python train.py --hidden_size=64 --vocab_size=4639 --qk_norm=false --parallel_block=true --init_std_o=0.0 --init_std_up=0.0888 --learning_rate=0.00511 --decay_fraction=0.928
Each number is 128 + 32 x the weight over its row's rms, rounded and kept within 0 to 255. Layers, rows and columns count from 0. The size above them is the row's rms in percent of the matrix's.

# layer 5 MLP down (transposed), 256x64, rms 0.0984, rows 2-101, columns 0-31
size [119  86  86  87  81 100  97 106  98  90 106 117 135 109 110 115 111  86 100  77  94  95  90 101 118  99 110 111 124 119  99  90  95  91 107  94 105  83 112  95  99 106 109 109  98  95  80  84 103  93  85 120  94  94 119 106 108 131  98  98 103  92  94  92  85  93 106 104  87  97  97  96 107 104 112  88 109  96 121 104  94  94 108  92  76  90 102  84  98  88 122  92  94  80  85 102 114  93 104 108]
[[118 107  83 124 151 143 133 136 110  81 164 142 141 130 118  54 172  74 165 110  96 164  65 179  88 152  88 150 127 121 119 113]
 [ 79 128 128 117  45 124 137 131 194 136 115 161 119 147 104 140 134 148 129 117 170  73 115 183 110 138 128 124  86 147 156 102]
 [100 117 108 190  98 114 108 124 121  93  90 135 123 107 114 145  96 189 147 145 140 123 130 115  92 153 205  83 118 103 167 175]
 [ 64 189 154 167 126 123 158 146 100 146 134  90 145 132 170  91  78 162  85 114 128 183  87 141 100 169  64 100  76 138 105  94]
 [111 168  95 120 127 170 179 126 161  69 144 122  66 109 142 121  97 144 121 103 109 156 143  85  95 132 174 138 169 173 155 137]
 [184 152 133 141 115 168 114 148 143 151  94 124 134 174 136 196 192 162 114 127 141 103  91  80  87 112 124 143 142 112 134 112]
 [103 125 105 170 136  76 104 125 154 113  49 183 123  79 122  86 137 145 129 142 152  91 162 120 135 170 170 156  91 159  75 105]
 [117 142 169 158 127  97 147 139 130  69 155 205 131 138 115 129 145 162 117 114 102  90 109 126  94  87  77 137  99 160  67  61]
 [164 130 133  55 161 169 121 161  77  94 139 135 117 166 146 108 110  95 196 159 120  99 115 147 106  95  87 136 147  90 194 142]
 [102 118  91  70 124  93 131 112 113 140 145 136 178 148  95 140 132 176 137  80 157 100  73 147 145 155 172 100 118 205  95 102]
 [ 84 142 146 138 116 156 133 120 142 108  91 187 113  56 137 124 162  56 160 106 135  78 122 159 109 142 150 153 127 165 106  98]
 [ 92 160 115 166 119 120  94 102 137 138 120 130 123  78 139  91 211 123  87  95 102 118 162 118 103 138 150 131 114 122  68 158]
 [ 67 106 101 140 137 168 184 137 122  84 133  92  77  78 160 124 129 107 102 129 118 139 107  89 154 158  85 126 164 166 168 158]
 [ 74 132 140 182 128 134 105  72 123 132 180 221 139  62 122 102 124 145 109 139 118 146 183 110 140 158  75 108  67 126 138  95]
 [168  98 145 153 123 123 148  88 159 111 133 169 115 180  82  98 114 145 126 146 133 119  89  67  97 103 122 132  92 195 112 139]
 [152 157 126 155 100 144 109 122 145 116 129 138 114  94 139 112 156 127  63 148 139 119 142 119 122 164  71 122  79 163  88 121]
 [131  70 115 119 135 123 124 150  87 101 104 163  57  82 115  99 142 170 119 134 185 135 140 131 145  61  87 149 107  51 145 153]
 [110 146 129 138 200 135 117 155 131  50  85 143  76 101  85  89  94 122 149 106 142 128 139  89 130 142 115 102 100 133 103 156]
 [ 97 135  84  99  87 166 120 162  64 105 108 172 132 104 132 122 185 144 132 102 141 155 119 144 114  99 137 148  88 106  98 136]
 [119 130 139  96 175 173  79 148 165 108  74 125 155  92 104 177 153  92 176 157 117 135 109 119 110  79 131 104  91  77 163  96]
 [139 109 104 131 106 111  31  93 143 121 141 127  80 145 170 148 142 129 114 135 175 150 141 176 137 155 128 110 164 126 142 112]
 [127 102 167 122 135  84 140 111 133  97 106 105 115 134 160 152  88 145 152 161 148  88 125 148  65  92 125 105 114  76 211 139]
 [148 117  58 147  98  43 189  93 120 110 127 176 108 118 130 101 111 120 183 127 168  99 127  73 133 130  89 163 169 136 122 120]
 [136 133 114 112 108 117 132 147 128 169 117 112 156 191 160 157  89 106 154  88 127 128  82 104 146 123 150 137 174 101  93 118]
 [132 123 102 130 127 160  87 194  50 105 124 123 140  79 110 155  94 103 154 158 171 153  77 149 121 178 149 131  64 134 133 102]
 [ 62 120 154 134  85 130 118 123  96 121 118 149 183 105  61 148 158 141 127  98 112 143 105 128 102 138  72 101 136 184 148 128]
 [158 122 136 113  93 122 125 122 126 154 105 197 148 105  76 165 122 177  90 157 129 122 131  56 142  76 128 143  46 128 131 173]
 [113 121 172 147 156 184 169 134 120 118  81 243 150 125  79 110 128  96 145 150  90 120 147 170 161 157  70 116 127 108 143 186]
 [165 123 136 110 134 140  98 121  93  88 128  76  60  89 110 188 116 100 131 159  51 128 137 134 171 148 139 126 175 113 136 152]
 [136 171 140  25 122 158 119 171 126 134 115  89 110  80 109 132 141 115 169 140  57 106  86 161  99  97 103 126 209 129 135 120]
 [147 148  97 153 118 123 102 145 125 113 114 153 160  70 139  90 179  76  89 151 140 199  81 175 185 159 150 110 138 142  58 102]
 [ 98 120 122 164 140 122 130 131 172 120 166 134 111 168 140 121  99  96 101 118  82 111 188 182 148 135 107  80 144 142 128 178]
 [ 99 120 178  73 178 130 168 102 153  82  91 121 189  98 119 133 104 146 119 187 149 160 104 128  76  99 131 183 147  53 126 120]
 [188 178 141 147 123 143 156 135 146  73 136  75 142 133 120 132 120 107 164 126 149  97  91 130  97  82 158 164 181  99 106 106]
 [ 99  92 118 113 134 137 170  91 129  73 160  88 143 119 149 141 110 140 113  95 133 176 102  53  69  93  78 147 117 152 164 149]
 [156 149 115 168 109 125 179 111 126 108 146  89  61 107 129  98 137 170 121 129 128 209  73  81 141  98 110 129  95 161  94 139]
 [107 103 133 174 150 129 121 141  79  60 107 128 124  92 146 167 155 158 134 159 139  97 101  93  71 175 129 182 103 101 108 158]
 [133 159 129 170 109 134 100 180 151  77 151  92 152 149 140 119 144 143  75  88 147 207 160 132  86 132 189 119  67 168  30 106]
 [149 156 159 111 165 130 145 117 185 164 165 184  93 160 114 138 129 154  79  81 131  99  55 213  70 127  78 131 107 106 105 114]
 [135 139 132 131 106 162 111 111  76 138 135 164 152  58 173 129 153 132 160 124 141 166 112 110  76 128 131 144 111 129  66 115]
 [ 85 131 119 109 115 117  89 131 131 203 145  49 101  90 133 109 138 107 113 129 148 126 172 139 153 135 117  48 144 142 142 117]
 [113 108 111 198 118 112 151  98 117 131 137  55 144 127  41 135 154 127  95 147 132 131 159 100 110 100 194 136 132 186 102 161]
 [ 60 146 167 139 171  73 130 150 139 165 183 143 157  96 167  96 139  49  99 134 105 102 113 148 222 113 155 182 142 140 104  99]
 [125  86  99 183 101 148 135 129 108  90 139 124  99 121 132  75  45 146  90 157 165 185 107  95 157 112 122 133 132 112 223 154]
 [121 135  77 124 117 101 157 107  83 121 156  54 113 155  61 156 126  86 183 141 104 134  93 173 135 142 116 176  99  90 167 115]
 [174 118  94 153 199 101 101 146 168 161 165  79  86 136 117 106 104 157 105 124 144 183 124  83 159 131 122  72 170 149 119 152]
 [ 37  84 129 145 179 148 117 150  74 124 115 163  97 152 121 108 152 121 123 149 163 183  95 161  81 187 140 121 111  90 112 109]
 [134 105 105 144 110 114 159 149 118 123 113 198 125 160 125  97  98  94 121  82 138 167 121 143 173 144 175 111 136  47  83 125]
 [ 80 108 120 137 122 161  81 155 115 189 131 158 153 117 100  83 139 164 157 106 142 129 131 152 117 197 130 153 141 159  89 122]
 [ 98 175 128 151 166  68 168 148 154 138 102  85 123 161 129 100 110 125 113 121 123 134 104  72 167 126 118 107 179 139 194 145]
 [ 74  78 137 121 107 176  93  98 166  63  77  33 127 117 117 139 176 144 153 151 143 121 110 154 144 139 154  83 122 190 121 171]
 [ 92  99 102  64  91 137 125 163  72 137 163  89 166 125 150 144 133 143 148  95 136 164  75 126  89 164 150 123 179 142 104 194]
 [111 129  78 179 167  73 127 176  88 169 124 143 103 127 126  95 164 119 157 175 154 110 126 126 130 162 184 162 141 121 121  88]
 [173 189  76 135 136 103 153 102 130 147  96 114 129 171 111 117 133 145  60 122  96 220  79 156 148 134 122 115 152 114 102 107]
 [ 79  83 140 113 125 178 134 176 137  92 144 194 136  62 134 116 131 156 104 154 106 180 126 110 100 117 133 148  78 157  67 135]
 [171 151 144 143 126 120  85 168 171  97  94 133  79  64 151 111 150 124  96 137 147 124 190 100 126 157 172 146  91 174  63 111]
 [152 156 134 125  79 100  87 105 161 129 137  89 173 160 131 147 155 154  74 141 133  78 127 143  64  60 109 105 144 129 130 135]
 [160 104 100 155  88  91 168 137 102 133 138 159 122  76  93 136 132 154  93 130 108 179  96 121 108 146  94 117 113 195 149 110]
 [139 108 134 150 196 107 107 115 105 153  87 132 158 150 104 171 114 106  51 129 156 132 124  61 162 104 137 156 169 131 129  66]
 [113 140 161  89 134 114  91 196  93 113 181 142 109 128 181 109 187  61  93 115 121 160 152 165 106 107 126 141 109 138  98 104]
 [132 116 166 204 134 108  93 142 115 111 166 147 146 168 130  93 145 146 110 115 155 158  88  96 103 172  79  46 122 115 112 135]
 [142 120 122 106 160  99 146 116 255  98 151  83 175 147 115 108 126 100 129 139 131 101 146  99 148 133 157  59 139 135 105  97]
 [174  91 134 124 115 150 132 150 119 116  67 100 187 106  83 154 133 169 127 157 147  78 160  96 146 110 116 168 156 128 177 145]
 [163 131  90 137 129 117 140 135 103  88  97 166  98 187 156  92 168  79 152  95 210 131 121 140 183 133 125  76  89 155 122 124]
 [128 146 103 118 111 172  85 182 138 117 152 115 113  77 116  97 142 142  91 152 116 111 129 126 148 149 164 164 122  85  99 129]
 [121 138 138 188  64  50 100 147 138 110 131 167 129 133 100 121 112 178 135  87 140 150 166  99 189 174  84  99  88 155 124 150]
 [ 96  96  72 147 149  86 119 136 110  72 203 122 148 122 193 101  83 152 128 154 135 152 117 137 144 115 185 134 131  97 145 101]
 [143 164 113  89 158 137 148 102  96 141 184 183 124 119  64 156 105 123  65 107 159 121 135 122  74 142 108  95 137 188 116 143]
 [124  84 116 138  88 140 122  81  85 141  93 100 116 193 148 116  85 160 137 135  97 124  72 155 146 162 113 106 159 104 125  91]
 [129 133 105 127 116 143 154  92 118 112 138 187 112 152 131 132 148  86  96 143 159 184 135 178  85 133  95 197 166 153  82 166]
 [ 96  76 139 118 132 110 105  99 130 161  47 154 120 127 167 139  91 143 131 133  97 114  51  88 131 141 154 130 139 155 157 178]
 [136 155  81 135 153  18 163 107 180  57 155 138 150 139  73 164 118 188  86 119 124 186 108 158 125 154 119  88 127 109 113 154]
 [132 124 155 124 129 151 117 117 101 141 170 173 100  74 143  98 186 117 116 148 135  82 131 106 161 162 129 175 183 108 154 125]
 [140 134 135  81  95 107 114 155 158 115 129 135 152 111  95 133 122 157 101 100 119  78 133  95 109 118 185 182 133 124 127 167]
 [159 104 156 116 100 130 128 135  74 179 107 151 133 158 114  96 163 101 104 147  99 115 116 152 156 108 115 123 186 115 111 156]
 [102  83 142 136 129 108 124 145 200 111 102 127 108 138  96  82 104 139 137 144 139 147 177 183  90 165 191  68 147 109  92 107]
 [141  83 108 137 133  72 154 129 160 176 126 124 115 107 171 157  59  70 145 100 115 150 109  73  91 190 135 126 183 146 121 104]
 [127  93 181 130  95 145 127 111  93 200 113 149 148  53 154 119  93 111 143 159 106 133 130 170  98 171 180 147 110 101 139 171]
 [ 68 142 116 113 120 153 124 168  86 128 139 145 172  66 112 125 134 153 129 114 118  74 179  70 220  91 141 135  98 110  90 149]
 [ 96  56 152  92 102 147 144  93 105 127 168 164 148 141 154 124 149  76  75 171 120 143 166 111  94 101 147 117 129 159 164 142]
 [134 131  88 165 142  72 200 142  83 132 128 121 128 164 152 165 143  66 171 130 116 160 122 120 115 175 134 122 127 123  78  43]
 [125 102 136 163 123 146 119 132 168 103 137  59 178 158 118 118 113  98 181  97  91 139 136 145 151  96 132 126 140 138 158 128]
 [126 143 113 157 112 142 104 122 127  62  75 147 100 158 116 163 135 155 153 116 123 154  85 150 151 173  84 179 190 121 116 108]
 [154  62 143  88 114 106 118 100 223 112 150 100  71 123 147 119  71 149 147 130 144 125 159 157 131 144 113 165 130 107 140 156]
 [109  76  99 121 112 158 134 173  73 161 105 101 146 110  64 117 191 136 102 103 107 113 111 166 121 186 116  97 110  99  73 104]
 [152 154 125 112  76 102  59 120 109  48 154 115  66 193 120 160 121 200 118 132 132 134 151 177 134 126 140 135  69 133 141 157]
 [161  67 177 133 113  90 122  96 154 129 144  80  72 149 124 145  60 160 149 157 125 129 146 157 126 108 165 159 162 139 123 160]
 [ 92 111 161 154 118  49  76 186 120 157 107 142 159 167 136 135 110 185 106 153 148 109 151 115  42 169  62 126 133 159 187 155]
 [121 134 151 145 101  75 111 123 139  98 144 133 134 135 107 161 119  98 119 171 148 152  70 101 125  75 151 152 107 176 117  99]
 [ 85  87 141 126  66 163 121 128 109 168 167 189 137  92  80 122 134 137  92  96  86 151  90 104  98 113 175 108 103 128 107 151]
 [ 70  91 119 139 103 146 139  88 158  98 148 124 151 133 142 147 128  96 167 162 132  93 161 125  99  43 192 151 100 134 159 131]
 [129 183 149 128 195 176 165 148 131 149 129 116 118 160 162 108  89 122  91 130 131  55  94  90  54 144 148 166  90  97 103 115]
 [ 89 100 145  77  91 132 157 111 117 170 152 120 112 111 144 212 165 151  82 119  62 133 103 108 155 115 126 127 188 152 176 129]
 [100 124  70 155 146 148 110 105 129 100 114  66 120 187 106  76  89 124 130  96 114 128 149 126 112  94 123 117 135 107 181 157]
 [124  76 112 112 158 189 105 128  79  96 133 134 122 207 138 111 129 124 128 145 101 199  97  69 141  88 129 143 136 119 197  69]
 [106 102 121 159 105  86 167 182 156 130  79 129 132 133 168 115  99 155  98  59 111  45 125 123 133 166 158 110 107 161  52  76]
 [131 132 137 193  70  96 153 171 107  99  84 152 139  90 187 158 137 136 111 135 164 140 133 106 105 134 122  86  77 131 135  77]
 [ 82 107 179 139 118 170  83 161 177 116  87  70 177  91  80 145 132 102 155 189 107 118 157 117 120  93 172 177 127 146 153 134]
 [ 90 132 154 168 127 195 123 179 176 154 185  57 119 143 131  70 152 148 131 148 127 123 152 158 113 116  83  95 126  75 137 107]
 [124  98 116  92  87  96 128 136 161  86  86  99 129 228 119 142  83 115 129 128 160 134  70 160  99 129 103  61 151 151 178 145]]
# layer 5 MLP up, 256x64, rms 0.211, rows 3-102, columns 0-31
size [ 86  95  88  92 103  96  93 105  94 101 104 124 111 109 108 103  88 100  78 103 104  93 104 115  94  99 106 120 113  95  90  92  94  99  90 109  95 107  98  99  98 109 108  98  95  84  88 101  95  95 118  96  84 116 122 103 125  98  91 100  95  84 100  79  99 105 102  88  90  94  95  93  98 107  86  98 101 120 107  90 104 112  91  77  91 100  84  92  83 109  90  94 107 100 107 107  96 101 102 101]
[[ 48 115 172  98  97 126 171 117 118 133  87  80 125 149 162 161  74 103 100 138 122 129 155 150 121 119 140 177 100 105 106 125]
 [154 171 119  98 111 197 142 133 149 149 186 158 140 165 151 113 150 151 143 152 136 130  50 143  80 163  66 110 125 151 166 129]
 [ 86  97 120 139  73 167  93 126  87 113  90 108  95 178 149 160 130  63 110 144 156 119 152 131 143 135  88 179 136 115 138 122]
 [181 139 174 112  85 102 112 130  54 157 145 109 135 105  79 142 132 130 171  80 117 188  73 109 122 109  95  99 107  89 170 124]
 [108 110 114 155 142 141 131 183 103 108 183 135 168 116 103 198 151 152 107 123 141 123 190 181 100 145 112 102  71 149 167 146]
 [117 217 136 144  68 159 137 149 169 121 127 159 161 129  58  79 104 116 156 152 117 153 176 152 155 126  71 105 161 167 123 119]
 [ 82 146 138  98 118 134  83 144 110 120 131  98 116 138 144 175  90 137 137 154 124 152 200 156 164 142 108 111 104 123  95 183]
 [163 127 154  70 105 150 121 142 192 168 115  93 126 141  79 163 114 113  87 105 129  97 134 141 164  67 102 135 138 152 100  69]
 [186 117 134 140 172 117 102 170 133 152 148 114 151 164  96 152 116 104 163 150 178 103 137 123 185 144 109 144 194 104 155 152]
 [153  73 110 113 130  74 100 146  94 149 163 209 112 108 169 181 173 125 133 148 126 150 162 104 163  99 122 123  97 142 163 133]
 [135 102 167 117 139 150 115 111  84 129 213 151 105 117 109 178 152 153  87 119 134  90 136 127 175 112 158 183 111 149 164 143]
 [164 107 138 199 115 156 197  65 152 112 131  44 135  71 195 127 143  84 141 133 145  84 123 111 171 152 111 141 156 153 144 158]
 [143 147 112 144  90 122 108  97 113 103 148 126  95 117  97 133 115 127 119 109  82 147 135 176 145 113 125 154 117 168 143 129]
 [184 138 172 130  73 110 114  72 146 180 140 140 162 145 156 128 154 143 121 107  99 143  94 186 123  97 106 126 159 106  65 148]
 [163 146  18 181 145 123  86 133  82  94 138 117 125 156 133 162 131 123 116 147 115  82 160 186 142  83 135 141 118 158 119 149]
 [145 132 142 127 137 161  69 138 106 113 143 138 151  97  76  92 139 161 101 131 166  99  56 146 201  58  69 109 107  90 106 161]
 [ 98 117 132 140 163 147 111 136 163 135 142  85 109 151 104 181 158 144 165 137 155 110 126 156 130  68 109 127  57  88 174 101]
 [133 124 159  98 138 130  81 148  90 127 146 133 138 146 173 158 126  89 178 129 154  60 144 132 159 113 151 114 132 119 113 153]
 [123 132  87 115 127 114 165 146  68 146 184 150 119 139  98  58 128 115  57 125  66 121 145 159 145 147 121 127  79 179 116 161]
 [113 163 180 140 103 187 181 160 133 128 141  74 168 171 105 138 151  80 160  55 124 142 155 126 139 132 106 129  75 134 104 131]
 [144 166 101 122 149  76 115  92 103 139 182 132 100 108 164 147 113 163 150  99 164 163 114 121 157 106  94 114 124 132 126 159]
 [167 109 118  92 161 143 179 144  94 161 169 110 120 155  99 128  61 138 172 101 131 135 135 182 136  93  36 155 184 112  73 114]
 [121 118 120 171 118 103 104  79 145 149 111  76 152 125 109 104 114  89 152  95 160 176 167 114 152 132 142 170  43 144 186 129]
 [138 109 141  54 106 135  57 184 131 115  92 107 132 102 136 118 129 103 133 130  90  99 125 117  78 141 141 121 141 124 140 163]
 [191 152 112 108 140  83 159 148 148 139 101 157 146 139 128 100 149 134 153 133 152  72 137 172 191 104 150 102 124 101 148 107]
 [145 148 121 134 126 148  93  73  67 137 117  62 149 105 100 107 144 147 141 119 165 153 131 125  75 104 147 165 124 129 105 127]
 [173 150  69 132  85  68 173 104  53 123 139 171 127 169 158 137 151 149 127 164  95 154  87 156 131  91 139 175 143 167 149  97]
 [134 164 125 104 133 163  75 191 112 111 177 148 127  78 185 142 120 135 156 134 130 165 125 102 156  86 109 103 163  78 116 173]
 [151  98 135  84  94 154 140 198 141  52 153 129  96  82 144 135 151  32 123 140 111  95 139 123 161 121 180 107 116 131 147 141]
 [ 75 120 105 144 114 125 152 123 150 127 208  91 135 106 118 188 127 129  86 117 176 142 148 160 165 149 107 150 194  45 104 107]
 [173 157 140  95  93 167 115 126 127 120 115 121 119 146  18 112 143  90 163 131 158 115 131 108 105 159 167 188  81 145 136  92]
 [146 128 164 126 167 150  72 125 110 111 148 134 183 109 107 150 132  55 122  91  92 103 101 129 138 147 161 109 162  53 148 203]
 [ 83 154 109 118 145 141  81 110  67 143 156 136 107 174  77 149 152  98 135 100 101 163 182 192 150 141 112  94 124 129 140 211]
 [160 191 157  78 132 138 161 123 127 124  70 122 129 104 163 102 208  85  95 146  91 137 162 174 171 137 142  85 124 121 102 145]
 [110 114  88 107 154 129  90 126 145 166 143 110 131 193 177 155 110 168  90 164 150 138 137 166 155 113 181 168 100  99 143 124]
 [135 121 157 142  98 138 104  91 152  74 152 143  15 182 153 128 163 147 130 121 109 106 119 185 110 106 113 150 116  65 110  90]
 [154 151 129 153 107 104  95 122 122 124 168 133  68 110  95 141 107  87 106 167  86  75  84 129 132 165 131 170 208  64 143 126]
 [ 88 173 107 108 175 212 134  94 134 113 116  78  91 155 150 120 161 110 138  69 161  65 127 126 206 146 147 160 130  96  98 111]
 [136  70 144 158 144 139 138 107 100 145 163 156  69 147 135 147 127 118 107 128 141  69 169  96 157  72 111 198 166 137 155 165]
 [167 152 122  99 113 189 113 102 183 131 120 137 160 172 190 137 135 146 101  97  97 168 144 107 125 179 102 131 116 155 146  25]
 [133 135 153  64 132 119 120 172 150 154 131 145  77 135 156 159  81 131 130  98 137  66 142 158 167 127  98 152 109  92 149 127]
 [144  90 124 114  84 171 142 168  91 114 143 175 114 107  86 114 137 145 139 118  33 116 144 134 102  85 139  65 139 125 108 182]
 [112 175  48 132 150 107 166 170 142 139 184 105 106 143 147 130 129 168 107 142 154 165 122 109 150  92 115 144  58  90 114 144]
 [120 155 114 164 100  85 153 154 133 126 102  77 176  86  73 116 135  70 145 114  83 107 104 161 155 141 176  57 130  96 134  84]
 [134  81 143 126 130 215 120 139 166  91 127 130  74 149  66 139 142 133 130  92 148 153 212 124  96  92 133 170  91 108 130 117]
 [113 137 143 103 154 128 110 183 124 127 103 116 143 126 114 148 154 139 119 118 115 107 190 142 123  76 168  78 111 152 155 149]
 [150 105 119 148 125 173 134 143 173 115 147 107 195 134 123 118 102 117 208 137  71 101 178  79 119 134 156 145 127  54 155  86]
 [111 109 107 119 180  90 127 115 155 138 180  84 102 126 147 164 134 130 142  85 133 122 149 102 181 162 150 104 113 148 162 123]
 [159 123  98 148 132  72 103 153 133 177 197 145 109 116  99 143 112 124  47 187 139 157 146 177  80  93 156  90 147  96 161 140]
 [180 112 107 200  72 182 179 152 115  77 121 147 132 180  64 101 234 118 129 107 119 139 101  67  96  78 125 139  97 119 115 156]
 [104 142 124 118 135 199  87 190 150  85 196 116 113 146 162 184 189 170 120 128 154 129 147 109 106 164 169 111 126 121 176 186]
 [ 93 128 184  68 119 201 177  86 148 127 170 133 141 115 129 173 119  73 168  87 141 110 179  61 125 108 120 143 100 148 150 123]
 [ 74  84  72  90 157  82 121 119 145 117 143 112 109 126 104 197 109 137 140 144 154  91 126 113 135  53 181 118 140 101 173 139]
 [165  92 111 130 110 101  82 113 149 151 162 145 146 109 160 159 211  68  89 115  91  91 161 143 150 101 113 147 142 167  99 160]
 [112 197 111 102 121 151 163 145 128 125 151 124 187  79 148 131 172 100  98  92 124 191 151 155 157 101 132 116 139 150  91 151]
 [175  92 150 103 135 188 147 163 134 101 173 170 124 142  73 139 134  98 112 129 141 147 151 121 126 164  90  94 113 137 154 134]
 [ 97 107 112 120  79 117  90  62 181 129 167 166 166 113 139 155 154 107 102 123  79 124 158 124 180 139 130 121 114 148 119 123]
 [107 147 184 120 137 134 137 100 109 119 112 140 167 199 111 134 102 109 177 128 132  94 111 172 123 133 104 106 152 157 186 135]
 [137  76 144 124 125  91 157  88 183 156 117 122 138 130  89 146 114 164 184 143  60  58 100 116 127  94 116 150 128 113 190 151]
 [152 140  97  76  75 114 120 105 102 150 126 128 129  77 117 118 137 118  72  98  48 158 157 161 149  97 124 213 105 165 129 158]
 [131 166  72  96  65  74 167 114 143 130 116 134 153  82 165 185 148  99  98 129 139  75 154  66 133 107 118 185  88 109 112 111]
 [213  79 113 160  85 128 113 135 120 120  62  71 164 104 133  94 128 113 108 153 171 119  99 120 179  91  83  82 160 122 140 143]
 [116 161 136 141 148 132  86 140  52 163 125  91 127 121 147 121 106 127 106 168 152 125 154 138 123 120 143 140 106 131 160 128]
 [146 174 148 149  75 103  51 147 128  97 139  83 104 165  74 136 180 115 105 157  92 104  84 104 168  73 149  83 116 137 143 117]
 [152 196 167 118 165 170 125  64 144 107 163 127 155 121  78 168  91 128 110 171 151 141 108 142 176 185  92 161 167 123 138 118]
 [123 123 144 138 149  98 135 153  90 154 197  99 151 177 142 113 164 144  86  90  89 110  92  67 149 113 103  89 127 137 120 162]
 [ 97  70 120 135  76  71 123 128 202 123 118 155 124 143 144 118 142 140 157 142 138  87 100 152 143 132 154 180 151  76 162  94]
 [174  87 116 162 126  72 133 114 140 124 179 144 144 161 132  88 139 161 123 121 180 106 148 100 165 119 174  77 130  89 131 112]
 [125  98 183 148 156 186  71 166  90 123 158  77 103 138 137 131 142 137 170 182 120 100 142  34  98 139 114 138 191 112 141 153]
 [154 170 122 105 161 115 113 122  73 105  84  93 125 115 174 132  66  78 174  72 166 167 123 137 144  70  98 132  85 160 101 101]
 [132 134 102 158 121 105 136 132 165 148  65 113 106 103 139 158  99 112 124 148 141 184 127 154 168 103 162 151 163 102 118 114]
 [106 158 144 136 159  97 154 151 150  88 106  50 106 152 135 133  88 152 110 110 134 182 154 130 108 117 146 104 106 156 106 126]
 [122  85 129 134 127 164 150  89 110 132 179 106  56  73 140 181 105 108 165 126 135 174 178 154 190 151 168 139 171 128  90 101]
 [146 150 109 174 122 133 117 173 124 128 160 182 130 133 169  73 135 100 108 112 108 158 129 141 126 127 119 124 124 129  71 145]
 [143 123  90 147 126 105 111 123  92 119 147 125 132 157 150 160 153 129 139 121  86 107  99  64 197 105 122 213 109 161 120 119]
 [131  70 135 166 117 127  88 108  73 132 157 115 150 171 156 158  90 140  93 137  85 155 113 142 166 192  86 121 119 112 124 102]
 [152 149 121 117 149 126  75 112 120 126 149 143 121  85 126 169 177 110 208 140  96 158 158  85 179  85  96 137 148 107 132 128]
 [151 231 152  98 173 160 144 134 156 137 170  76  22 128 136  99 143 157  59 122  99 110 135 192 152 124 113 150 129 155 158  97]
 [134 234 156 126 193 123 122 150 129 154 129 116 112 112 154 153  92  90 148  82 145 153 156 114 101 172  89 148 138  85 149 156]
 [102 156 125 151 142 159  78 118 106 172 137 135 178 151 146 117 169 135 113  65 159 127 133 148 145 161 126  53 127 182 102 133]
 [161 148  91  70 119 130 196  94 130 165 139 133  97 134 139 138 105  68 116 160 168 155 144 197 150 144 134 119  73 123 143 145]
 [153 147  85 185 105 181  73  95 138  30 142 130 127 152 146 126 141 103 124 144 166 135  92 152 130 117  86 132 116 118 100  90]
 [165 190 152 109 133 170 145 151 150  81 165 102 172 116  83 124  98 105 128 105  55 116  91 100 116 147 142 170  91 120 112 110]
 [166  99 115 133 131 171  87 151 143 149 135 131 117  86  91 104 196 115  83 123 166 145 132 106  91 118 143  91 177 117 130 140]
 [162 140  76 154 133 105 163  73  94 152 157 118 173  44 160  92 161  62 140 172 133  99 157  90 150 146 142 153 196  97 143 121]
 [ 98 140 128 150 111 100  97 134 132 123 151 125 152 115 130 221 113 122 122 102 144  90 144 162  99  58 155 112 197 115 152 141]
 [132  98 169  97 125 156 117 152 110  97 146 178 162 145 115 151 145 103 160 161 149 146 194  87  84 138  91 164 135  85 140  75]
 [221 107 159 170 145 174 119  90 139 103 128 148 145 102 153 149 165 142 151 104 159 119 147 126 130 151  96 126 135 145 104 113]
 [162 117 129 107 147 130 129 116 200 158 111 150 147 135 185 133 124 110 111 121 159  36 155 128 193 119 128 137 118 189 129  47]
 [118  96 119 161  79 121  49 109 137 100 165 121 138  99  98 135 111 174 131 166  80 126 114 199 127 105 138  83 154 174 143 189]
 [170 120 133 154 131 106  90 162 163 137 182  87 152 133 124 122 185 129 114 185 125 127 134  64  48 113  86 152 134 173 127 108]
 [158 119 120 132 134 166 105 147 115 183 178 110 111 206 149  82 134 101 100  95 129 154 100 194 134 142 108 146 166 184 154 112]
 [130 127 160  82 111 133 122 209 137 136 159 145 147 167 128 205 129 166 110  83 181 151 128  60 122 118 121  92  74 106 151  79]
 [161 132  74 119 133  85 170 118 112 153  99  88 128  62  99 192 160 163 160 118 176  67 157 113 174 150 122 132 115 105 152 131]
 [162  86 114  89  87 120 146 148 135 125 152 149 110 142 146  53  93 126 154 131 183 113 163 155 108  94 113  97 118  84 111 176]
 [161 114 134 105 170 107 108 135  96 111 128 118 131 105 136 136 128 102 110 152 136 132 141 103 127  81  80 149 113  97 194 145]
 [128 103 128 116 195 137 145 184 115 130  39 133 184  82 131 143 148 116 137  69 117 124 187 164 183 126 105 155 131  92 134 159]
 [125 138  68 132 116 120 108  72 100 140 137 113 138 159 193 130 112  95 123 110 147 168 115 115 135 134 139 126 119 189 163 139]
 [ 52 103 130 147 136  87 108 132 123 178 168 119  69 128 111 148 119 112 147 107 161  94 133 144 127 153 126  46 134 137 147 207]
 [129 164  46 158  60 136 127  92 102 114 164  91 126 163  41 143 173 109  74 159 148 117 143 163 137 173 147 145 169 141 114 125]]